From a checkpoint of a small transformer trained on Wikipedia: 11 layers, 5826 steps.
Each number is 200 + 40 x the weight over its row's rms, rounded and kept within 0 to 999. Layers, rows and columns count from 0. The size before them is the row's rms in percent of the matrix's.

# layer 2 attention value, 64x128, rms 0.114, rows 0-63, columns 0-63
089,214,152,197,212,223,197,163,270,210,251,188,202,232,198,255,176,209,191,165,233,200,225,125,224,201,191,185,142,177,200,166,156,202,201,212,222,184,263,234,144,144,249,173,239,206,162,262,177,226,134,242,208,159,282,126,163,272,189,213,186,251,183,168,211
110,206,245,204,234,220,300,200,182,155,191,153,236,266,212,105,208,183,223,198,156,229,260,155,211,215,183,198,147,150,142,197,248,154,132,197,226,210,275,162,177,172,185,191,283,176,138,231,169,179,194,176,232,263,213,167,237,225,169,207,208,209,230,218,199
102,165,230,205,223,172,142,215,177,161,169,249,179,239,162,217,187,226,180,201,179,263,173,229,192,232,249,204,199,186,191,199,164,171,338,226,215,187,286,259,238,133,142,196,186,174,240,194,145,216,157,162,189,127,202,245,228,206,189,181,199,172,207,200,246
104,169,189,165,189,181,203,204,152,168,150,202,193,146,182,235,190,173,145,175,212,182,167,211,169,220,258,245,202,193,246,192,141,206,280,163,248,174,182,230,186,220,166,188,214,183,193,161,149,287,117,151,206,181,263,174,208,214,251,204,223,205,116,230,228
085,184,238,188,195,259,244,179,160,142,268,167,176,204,241,189,236,210,231,262,170,267,142,170,177,193,152,141,190,181,223,239,233,232,152,162,247,231,190,92,209,201,156,194,193,140,217,174,202,161,228,192,166,236,213,190,202,215,277,196,195,173,80,239,148
107,195,227,169,224,142,280,188,232,191,238,184,236,154,175,125,181,162,118,150,234,282,238,195,146,218,235,184,194,145,209,176,173,207,188,213,193,189,167,207,158,203,237,178,203,162,143,275,133,234,161,255,226,183,249,227,198,199,228,212,272,233,212,206,205
099,208,198,259,262,203,230,235,249,250,195,137,166,194,214,131,304,122,179,183,199,198,188,190,160,211,197,217,233,179,132,147,244,190,231,169,242,144,217,113,244,171,247,203,290,179,191,169,173,260,176,209,169,142,142,213,189,158,187,240,194,240,208,227,207
087,228,168,185,185,235,118,167,202,237,204,183,171,230,225,234,206,240,185,183,177,84,235,191,198,170,206,188,248,211,252,164,193,208,217,242,177,252,170,187,216,276,254,188,216,215,234,214,189,151,186,136,229,159,155,182,97,128,161,191,203,159,190,211,187
111,183,211,260,232,139,175,226,132,206,197,232,238,221,132,285,157,194,215,246,214,176,189,197,198,199,156,204,247,159,162,181,150,190,171,173,167,254,188,283,139,159,240,213,132,228,216,161,271,210,238,202,253,176,189,269,189,160,153,189,231,273,205,151,273
097,193,181,244,228,168,183,239,200,264,239,267,153,192,220,186,116,269,288,256,203,197,173,218,273,129,150,155,216,226,163,218,219,179,230,201,207,204,152,86,202,212,176,238,177,180,171,165,210,172,148,195,220,233,221,266,176,271,224,258,173,182,278,177,204
103,180,94,244,212,236,161,222,177,263,169,195,191,191,143,255,242,175,224,258,310,151,132,176,149,216,160,232,196,239,174,262,187,172,217,204,151,163,193,239,231,181,234,204,223,216,192,200,248,238,206,127,225,207,129,184,200,140,199,207,196,109,222,181,198
099,232,195,202,203,196,196,177,200,250,174,179,310,102,176,255,178,173,211,214,158,212,241,142,194,215,165,274,205,220,181,151,152,201,190,252,226,210,174,239,132,193,214,203,155,198,175,127,291,169,242,165,230,177,219,281,236,191,200,217,203,204,256,161,204
098,164,221,156,168,194,219,198,220,303,240,206,160,101,160,136,201,188,169,180,248,237,186,158,149,242,202,243,194,288,177,184,211,223,214,220,196,146,130,200,218,211,181,235,222,214,65,213,202,216,167,169,221,270,177,194,191,153,216,245,165,133,230,228,162
117,167,199,179,229,138,86,176,255,131,207,216,215,235,242,305,160,212,177,215,189,229,244,170,246,120,191,215,248,158,273,232,198,205,220,208,259,280,201,173,203,183,195,166,219,241,293,164,215,204,222,246,197,152,187,182,212,221,211,196,189,208,174,256,222
101,187,213,230,64,204,268,193,187,202,305,184,186,239,230,191,208,160,188,261,209,212,193,198,284,157,176,193,189,246,234,226,274,181,234,199,192,180,299,162,197,247,172,246,163,224,179,179,225,119,162,163,220,243,247,175,226,177,272,189,229,188,253,214,207
094,234,188,198,300,273,218,214,192,180,155,144,180,214,244,182,241,156,138,206,136,212,224,209,176,167,174,188,284,199,240,208,183,225,188,174,240,198,147,180,169,268,202,182,250,174,197,261,180,230,186,214,167,253,166,261,201,149,175,225,209,129,187,227,151
098,199,107,185,198,277,255,212,150,240,250,189,205,203,191,141,240,155,208,133,161,133,222,233,244,173,186,126,185,190,156,156,260,180,218,160,150,167,186,166,180,184,197,227,276,216,167,213,193,258,210,221,189,177,226,203,217,213,213,206,197,149,223,184,228
110,182,207,138,138,130,240,180,243,225,279,269,262,205,205,221,199,207,135,253,205,227,205,239,189,256,192,277,234,210,222,173,215,234,213,200,277,212,202,148,290,161,178,220,136,130,205,180,170,144,169,178,228,240,164,228,199,251,193,179,223,177,134,216,244
088,173,189,155,127,228,254,218,123,222,159,130,216,198,150,190,235,168,257,199,174,184,213,173,165,201,211,184,127,163,189,160,179,156,87,223,157,195,157,281,129,199,213,187,219,216,145,217,207,201,208,172,194,137,288,201,236,146,140,149,240,202,183,238,212
105,176,237,198,263,153,178,203,168,181,150,227,185,196,211,240,232,181,214,138,165,185,283,222,217,219,198,183,239,145,153,167,187,212,187,206,225,257,209,167,213,151,242,236,297,230,248,177,229,202,137,203,226,202,133,170,195,181,185,204,190,217,260,160,187
102,147,157,267,255,162,170,244,197,234,243,206,187,224,155,249,206,227,272,240,149,219,244,229,238,176,186,197,210,210,221,138,181,178,188,240,165,235,223,201,144,213,231,187,148,244,243,161,247,223,198,203,204,168,244,224,209,196,120,206,195,218,250,194,228
105,173,244,166,215,108,215,206,217,190,232,255,258,224,173,277,211,218,196,191,209,196,188,224,141,180,143,240,204,269,244,215,170,195,214,150,321,168,155,178,165,174,280,244,117,212,185,111,271,195,170,133,278,192,195,170,209,168,224,187,229,234,200,204,219
105,197,187,215,283,165,182,173,152,202,272,191,177,233,257,266,169,179,147,185,229,164,223,120,176,172,219,270,183,193,141,221,236,165,231,213,235,168,282,225,168,209,139,195,204,206,209,174,189,168,160,175,208,211,166,171,218,152,211,206,196,190,151,202,166
101,242,172,176,239,252,165,192,274,238,232,242,219,216,221,192,190,226,114,150,106,220,236,213,194,255,202,222,253,259,237,189,218,247,265,208,174,248,199,230,244,182,195,181,138,209,224,252,216,239,268,188,249,164,192,150,220,163,186,168,202,267,150,210,248
092,257,178,239,241,151,154,158,245,206,177,226,190,303,284,183,181,202,180,239,179,202,172,193,191,147,127,179,307,185,231,202,132,216,165,225,232,199,237,212,206,134,200,178,149,156,152,219,174,200,225,207,210,242,175,197,159,260,194,193,171,166,266,160,204
096,208,150,202,220,203,273,209,272,266,172,285,227,184,210,234,271,179,201,183,225,189,223,208,189,194,218,116,175,261,255,206,188,235,254,213,197,159,228,251,173,241,229,170,129,230,208,230,213,190,177,196,170,150,156,216,198,134,215,162,170,181,213,159,138
107,174,144,216,199,222,156,153,185,223,225,206,156,219,226,183,182,247,183,332,233,152,187,226,191,244,216,196,242,141,207,246,173,184,165,223,190,272,191,176,222,126,167,189,234,215,237,159,226,184,266,202,228,217,214,255,181,188,172,226,175,134,300,218,159
102,174,142,191,181,227,184,177,132,237,239,161,108,249,196,192,221,304,216,225,200,161,129,165,171,212,201,272,143,215,172,190,256,139,192,181,148,218,203,198,170,240,195,162,233,182,141,193,163,171,163,218,187,169,217,173,157,198,148,191,213,217,209,260,245
089,170,169,199,219,98,203,242,199,225,144,167,209,235,192,170,213,190,215,210,197,214,260,227,185,179,269,207,255,169,226,138,173,213,181,221,190,170,204,151,162,226,195,172,179,219,260,208,147,285,261,268,139,157,100,273,190,189,218,216,219,118,277,203,158
097,170,198,194,282,225,235,247,184,160,192,184,204,213,156,188,248,180,165,160,198,204,178,145,159,188,231,207,176,173,132,143,245,192,170,159,194,202,264,250,115,172,230,130,253,141,178,249,154,223,133,231,205,221,225,152,197,153,171,161,196,225,236,244,203
113,164,141,171,111,239,149,168,193,200,160,244,219,271,162,183,139,183,164,221,223,148,173,181,174,179,233,223,145,157,143,297,175,160,144,188,181,192,234,236,173,160,173,158,219,206,198,290,176,201,168,204,169,182,245,190,220,221,242,182,163,179,209,245,241
101,194,134,239,201,150,224,203,202,239,244,201,205,171,224,198,187,226,226,205,220,153,178,203,159,220,169,170,194,172,204,166,175,217,179,238,154,240,104,159,197,175,135,235,132,252,163,225,230,164,267,179,172,182,128,275,201,273,240,208,171,222,279,192,181
092,165,236,196,175,195,198,172,242,247,228,252,184,213,193,215,199,226,244,252,196,258,189,172,166,239,173,151,177,156,226,167,208,155,161,175,218,259,174,210,207,252,287,170,201,241,221,185,213,214,201,279,210,96,258,173,208,122,149,176,179,185,130,171,251
099,152,208,195,255,189,150,196,266,194,254,219,206,176,224,186,243,162,181,196,141,224,167,110,176,186,252,225,192,220,194,174,245,196,221,176,262,170,200,116,175,203,234,125,254,181,213,170,178,181,175,154,159,161,156,211,201,150,243,189,171,102,226,275,192
098,188,124,172,254,147,206,236,242,211,279,160,141,186,186,224,145,182,205,244,212,225,197,138,196,196,220,190,207,213,178,204,74,160,200,196,217,281,192,318,187,197,237,135,190,184,194,213,137,245,168,277,179,188,260,217,134,240,183,166,183,188,172,197,199
104,260,235,198,223,262,178,190,215,193,147,192,175,215,237,174,233,202,265,256,187,257,136,191,212,154,155,99,212,219,215,220,214,202,217,200,200,238,208,220,283,189,184,224,173,135,201,140,163,200,259,168,190,220,245,170,221,166,164,214,164,143,190,147,116
102,191,193,196,142,295,155,174,161,181,218,200,141,162,138,204,174,207,212,227,194,175,219,282,215,240,291,219,199,225,225,207,225,224,266,162,194,188,173,189,230,233,174,221,161,187,244,239,192,170,247,196,224,211,187,216,204,241,229,192,173,163,160,169,164
098,246,246,192,194,254,193,194,143,233,141,135,193,182,207,179,166,234,138,199,216,240,139,197,222,226,103,209,185,223,243,263,171,227,220,164,235,257,165,94,260,201,190,202,194,205,252,148,266,168,177,196,249,287,158,238,198,192,207,232,184,200,227,185,171
094,203,185,116,147,241,207,217,196,226,144,214,199,231,175,159,201,199,259,201,161,147,209,218,235,294,197,229,211,277,225,219,192,233,149,212,193,172,42,178,209,272,212,246,200,234,243,239,254,225,205,202,189,222,152,186,169,122,267,231,154,143,104,173,158
085,218,208,224,252,157,151,195,188,171,229,217,180,184,259,212,165,246,244,217,240,185,142,172,116,109,177,160,169,161,220,280,136,226,236,216,215,260,192,187,246,103,160,186,237,160,217,136,189,220,262,211,144,221,156,216,245,272,165,189,186,172,217,175,157
093,169,204,180,199,153,221,164,125,258,203,168,176,199,161,130,241,232,202,168,211,223,240,243,250,209,209,234,221,259,172,200,243,165,136,186,162,183,148,198,166,240,200,251,206,191,178,242,197,223,179,181,268,163,185,144,197,197,165,242,233,253,182,223,216
091,182,169,191,109,164,226,235,130,145,279,183,176,152,186,251,180,184,209,205,213,172,134,214,221,241,226,270,180,240,165,202,205,197,259,156,169,190,204,216,196,168,143,150,220,231,176,159,200,152,223,196,235,220,221,198,159,215,238,187,233,169,129,271,263
100,224,242,215,196,213,262,201,189,197,166,188,193,191,225,121,205,163,211,166,207,232,209,215,142,227,217,166,185,127,173,196,183,212,201,241,216,197,231,142,273,233,196,172,239,141,179,180,180,180,144,213,152,217,177,241,202,235,171,229,182,179,228,146,201
100,205,151,221,158,211,201,177,233,275,201,242,252,256,196,232,188,241,222,279,311,202,94,230,194,110,231,214,196,268,190,259,222,203,201,177,223,160,230,203,158,184,254,178,79,182,183,282,189,252,188,178,226,213,200,197,190,253,199,229,223,183,206,158,170
103,237,116,176,143,205,167,196,241,189,123,177,206,276,207,190,200,162,155,148,199,221,226,107,277,239,198,175,261,168,200,157,156,225,198,196,166,226,234,277,198,241,184,194,171,214,246,225,169,230,157,218,136,207,209,170,166,171,188,148,179,137,236,189,201
098,208,181,212,236,234,231,208,213,172,212,201,216,205,169,158,212,144,167,199,217,204,164,211,210,211,216,245,229,233,98,138,320,140,181,190,160,118,193,233,148,185,243,181,194,189,78,171,180,168,229,225,250,218,158,185,204,156,193,215,241,271,205,201,204
101,224,200,263,240,211,188,245,141,189,195,197,301,275,222,243,128,137,134,217,192,175,127,218,187,164,215,258,189,126,207,170,223,178,218,171,163,197,228,196,145,130,225,260,125,214,193,198,270,226,205,214,271,257,233,210,210,152,185,246,217,221,303,174,233
098,200,175,167,170,268,202,202,153,192,206,158,166,212,191,147,226,223,114,203,264,231,117,121,166,221,159,182,230,183,182,246,215,222,161,159,194,230,145,193,221,133,206,195,244,182,184,246,300,170,183,178,216,205,165,281,205,118,172,191,199,169,251,275,219
096,194,237,177,201,212,222,133,194,196,205,147,212,277,170,160,177,179,196,205,226,226,225,156,212,205,266,261,203,188,242,200,211,171,200,228,278,100,187,228,183,171,199,223,220,213,112,242,147,296,168,190,218,257,199,173,235,260,198,222,224,142,147,206,190
104,145,195,213,241,138,255,240,221,214,206,235,211,196,213,244,195,165,225,258,213,224,171,158,240,164,282,154,220,166,217,54,159,224,257,231,169,195,247,202,234,142,157,195,152,184,183,199,214,219,167,192,147,177,162,201,171,217,224,254,167,212,309,204,175
107,164,158,232,186,154,180,241,188,248,185,204,168,191,148,159,227,176,274,196,194,228,273,273,233,260,241,187,233,172,119,140,192,216,217,229,130,179,260,198,184,200,222,261,232,237,220,261,177,255,165,270,153,138,162,226,219,193,168,220,191,187,207,167,227
104,189,161,225,159,218,121,228,185,166,91,203,201,211,193,192,180,152,202,118,256,141,198,173,187,264,221,188,193,164,208,158,162,197,158,182,76,184,252,233,191,194,181,190,152,222,200,271,199,260,256,182,259,188,223,176,202,152,186,156,204,212,208,167,252
096,195,265,209,214,226,189,186,170,200,224,151,160,206,179,188,212,169,138,259,206,247,208,227,223,181,247,151,239,278,226,295,196,183,199,200,183,187,163,176,253,268,189,179,171,195,151,157,177,252,225,175,195,219,175,207,219,155,227,210,243,214,168,195,85
091,203,133,238,163,125,226,225,189,297,252,148,188,149,186,170,232,239,234,242,170,240,137,220,251,175,164,165,199,162,240,221,171,199,137,191,110,202,180,181,240,174,158,169,168,187,125,300,223,189,270,229,220,209,258,237,153,244,169,223,200,239,145,252,235
104,170,206,228,190,176,186,220,173,159,241,232,169,173,132,222,173,213,152,210,240,173,174,227,165,133,192,195,206,220,210,216,246,168,230,256,197,203,242,161,232,198,159,178,142,187,183,203,231,148,184,163,221,206,208,314,236,127,179,180,230,244,273,226,201
100,198,155,168,217,199,160,202,195,197,151,134,225,256,202,209,225,150,178,229,137,251,209,216,222,224,179,264,141,212,258,170,184,197,134,181,152,165,164,266,213,241,149,131,153,205,225,213,208,244,276,220,186,190,242,177,153,189,208,167,214,215,51,207,227
104,209,204,166,231,162,223,209,263,131,111,212,240,269,268,222,260,206,161,171,122,196,233,230,221,189,178,237,205,158,184,177,202,236,146,199,274,148,209,201,182,219,262,195,172,212,276,208,157,211,187,258,171,230,194,179,223,176,175,177,191,151,157,209,216
111,172,190,209,299,185,182,201,166,178,194,119,187,197,178,244,268,181,127,239,146,268,228,195,181,181,212,184,145,157,264,141,183,168,177,211,158,290,185,231,245,220,151,211,198,238,213,217,193,282,206,224,160,152,234,204,235,187,219,226,219,251,115,234,222
106,191,146,173,234,198,206,221,107,148,224,213,202,317,191,161,199,164,169,214,267,251,119,90,184,247,182,189,205,175,232,183,177,176,272,144,174,223,182,274,242,176,178,207,169,171,220,149,197,264,162,272,192,246,139,140,199,177,208,206,208,189,215,192,193
090,224,200,237,239,110,210,227,337,214,176,213,254,200,144,191,201,214,251,111,252,252,265,227,165,190,159,102,205,175,197,174,197,222,202,221,195,134,236,219,262,233,190,204,207,252,179,252,179,219,185,180,215,155,223,198,281,297,159,147,204,203,164,149,231
093,218,167,180,160,257,159,207,203,205,106,182,115,227,210,205,179,150,175,213,192,176,160,186,204,240,253,202,213,172,130,160,174,187,207,199,153,209,225,214,247,177,211,201,279,186,183,237,137,285,136,155,205,95,193,153,170,210,221,182,179,250,141,230,311
109,213,234,155,115,171,205,188,148,144,242,167,193,221,197,191,102,216,209,237,204,181,169,179,265,242,207,274,183,151,214,242,141,191,228,223,152,261,135,224,224,249,107,183,186,150,181,152,185,195,196,167,175,172,203,309,169,228,229,213,194,269,178,281,231
092,234,207,185,195,162,122,199,175,214,122,132,195,110,190,242,183,182,208,198,273,145,226,217,194,286,247,263,228,179,195,304,198,205,182,215,164,192,185,223,175,209,185,224,212,217,172,192,223,277,270,134,243,188,189,223,197,222,146,247,188,274,216,161,205
112,214,181,173,293,156,198,238,231,247,137,242,194,199,164,207,176,136,176,158,277,239,307,204,152,279,260,194,171,207,188,218,172,193,175,184,172,163,172,229,215,188,172,161,209,164,209,162,165,259,235,215,193,182,129,198,239,194,201,205,187,315,155,200,181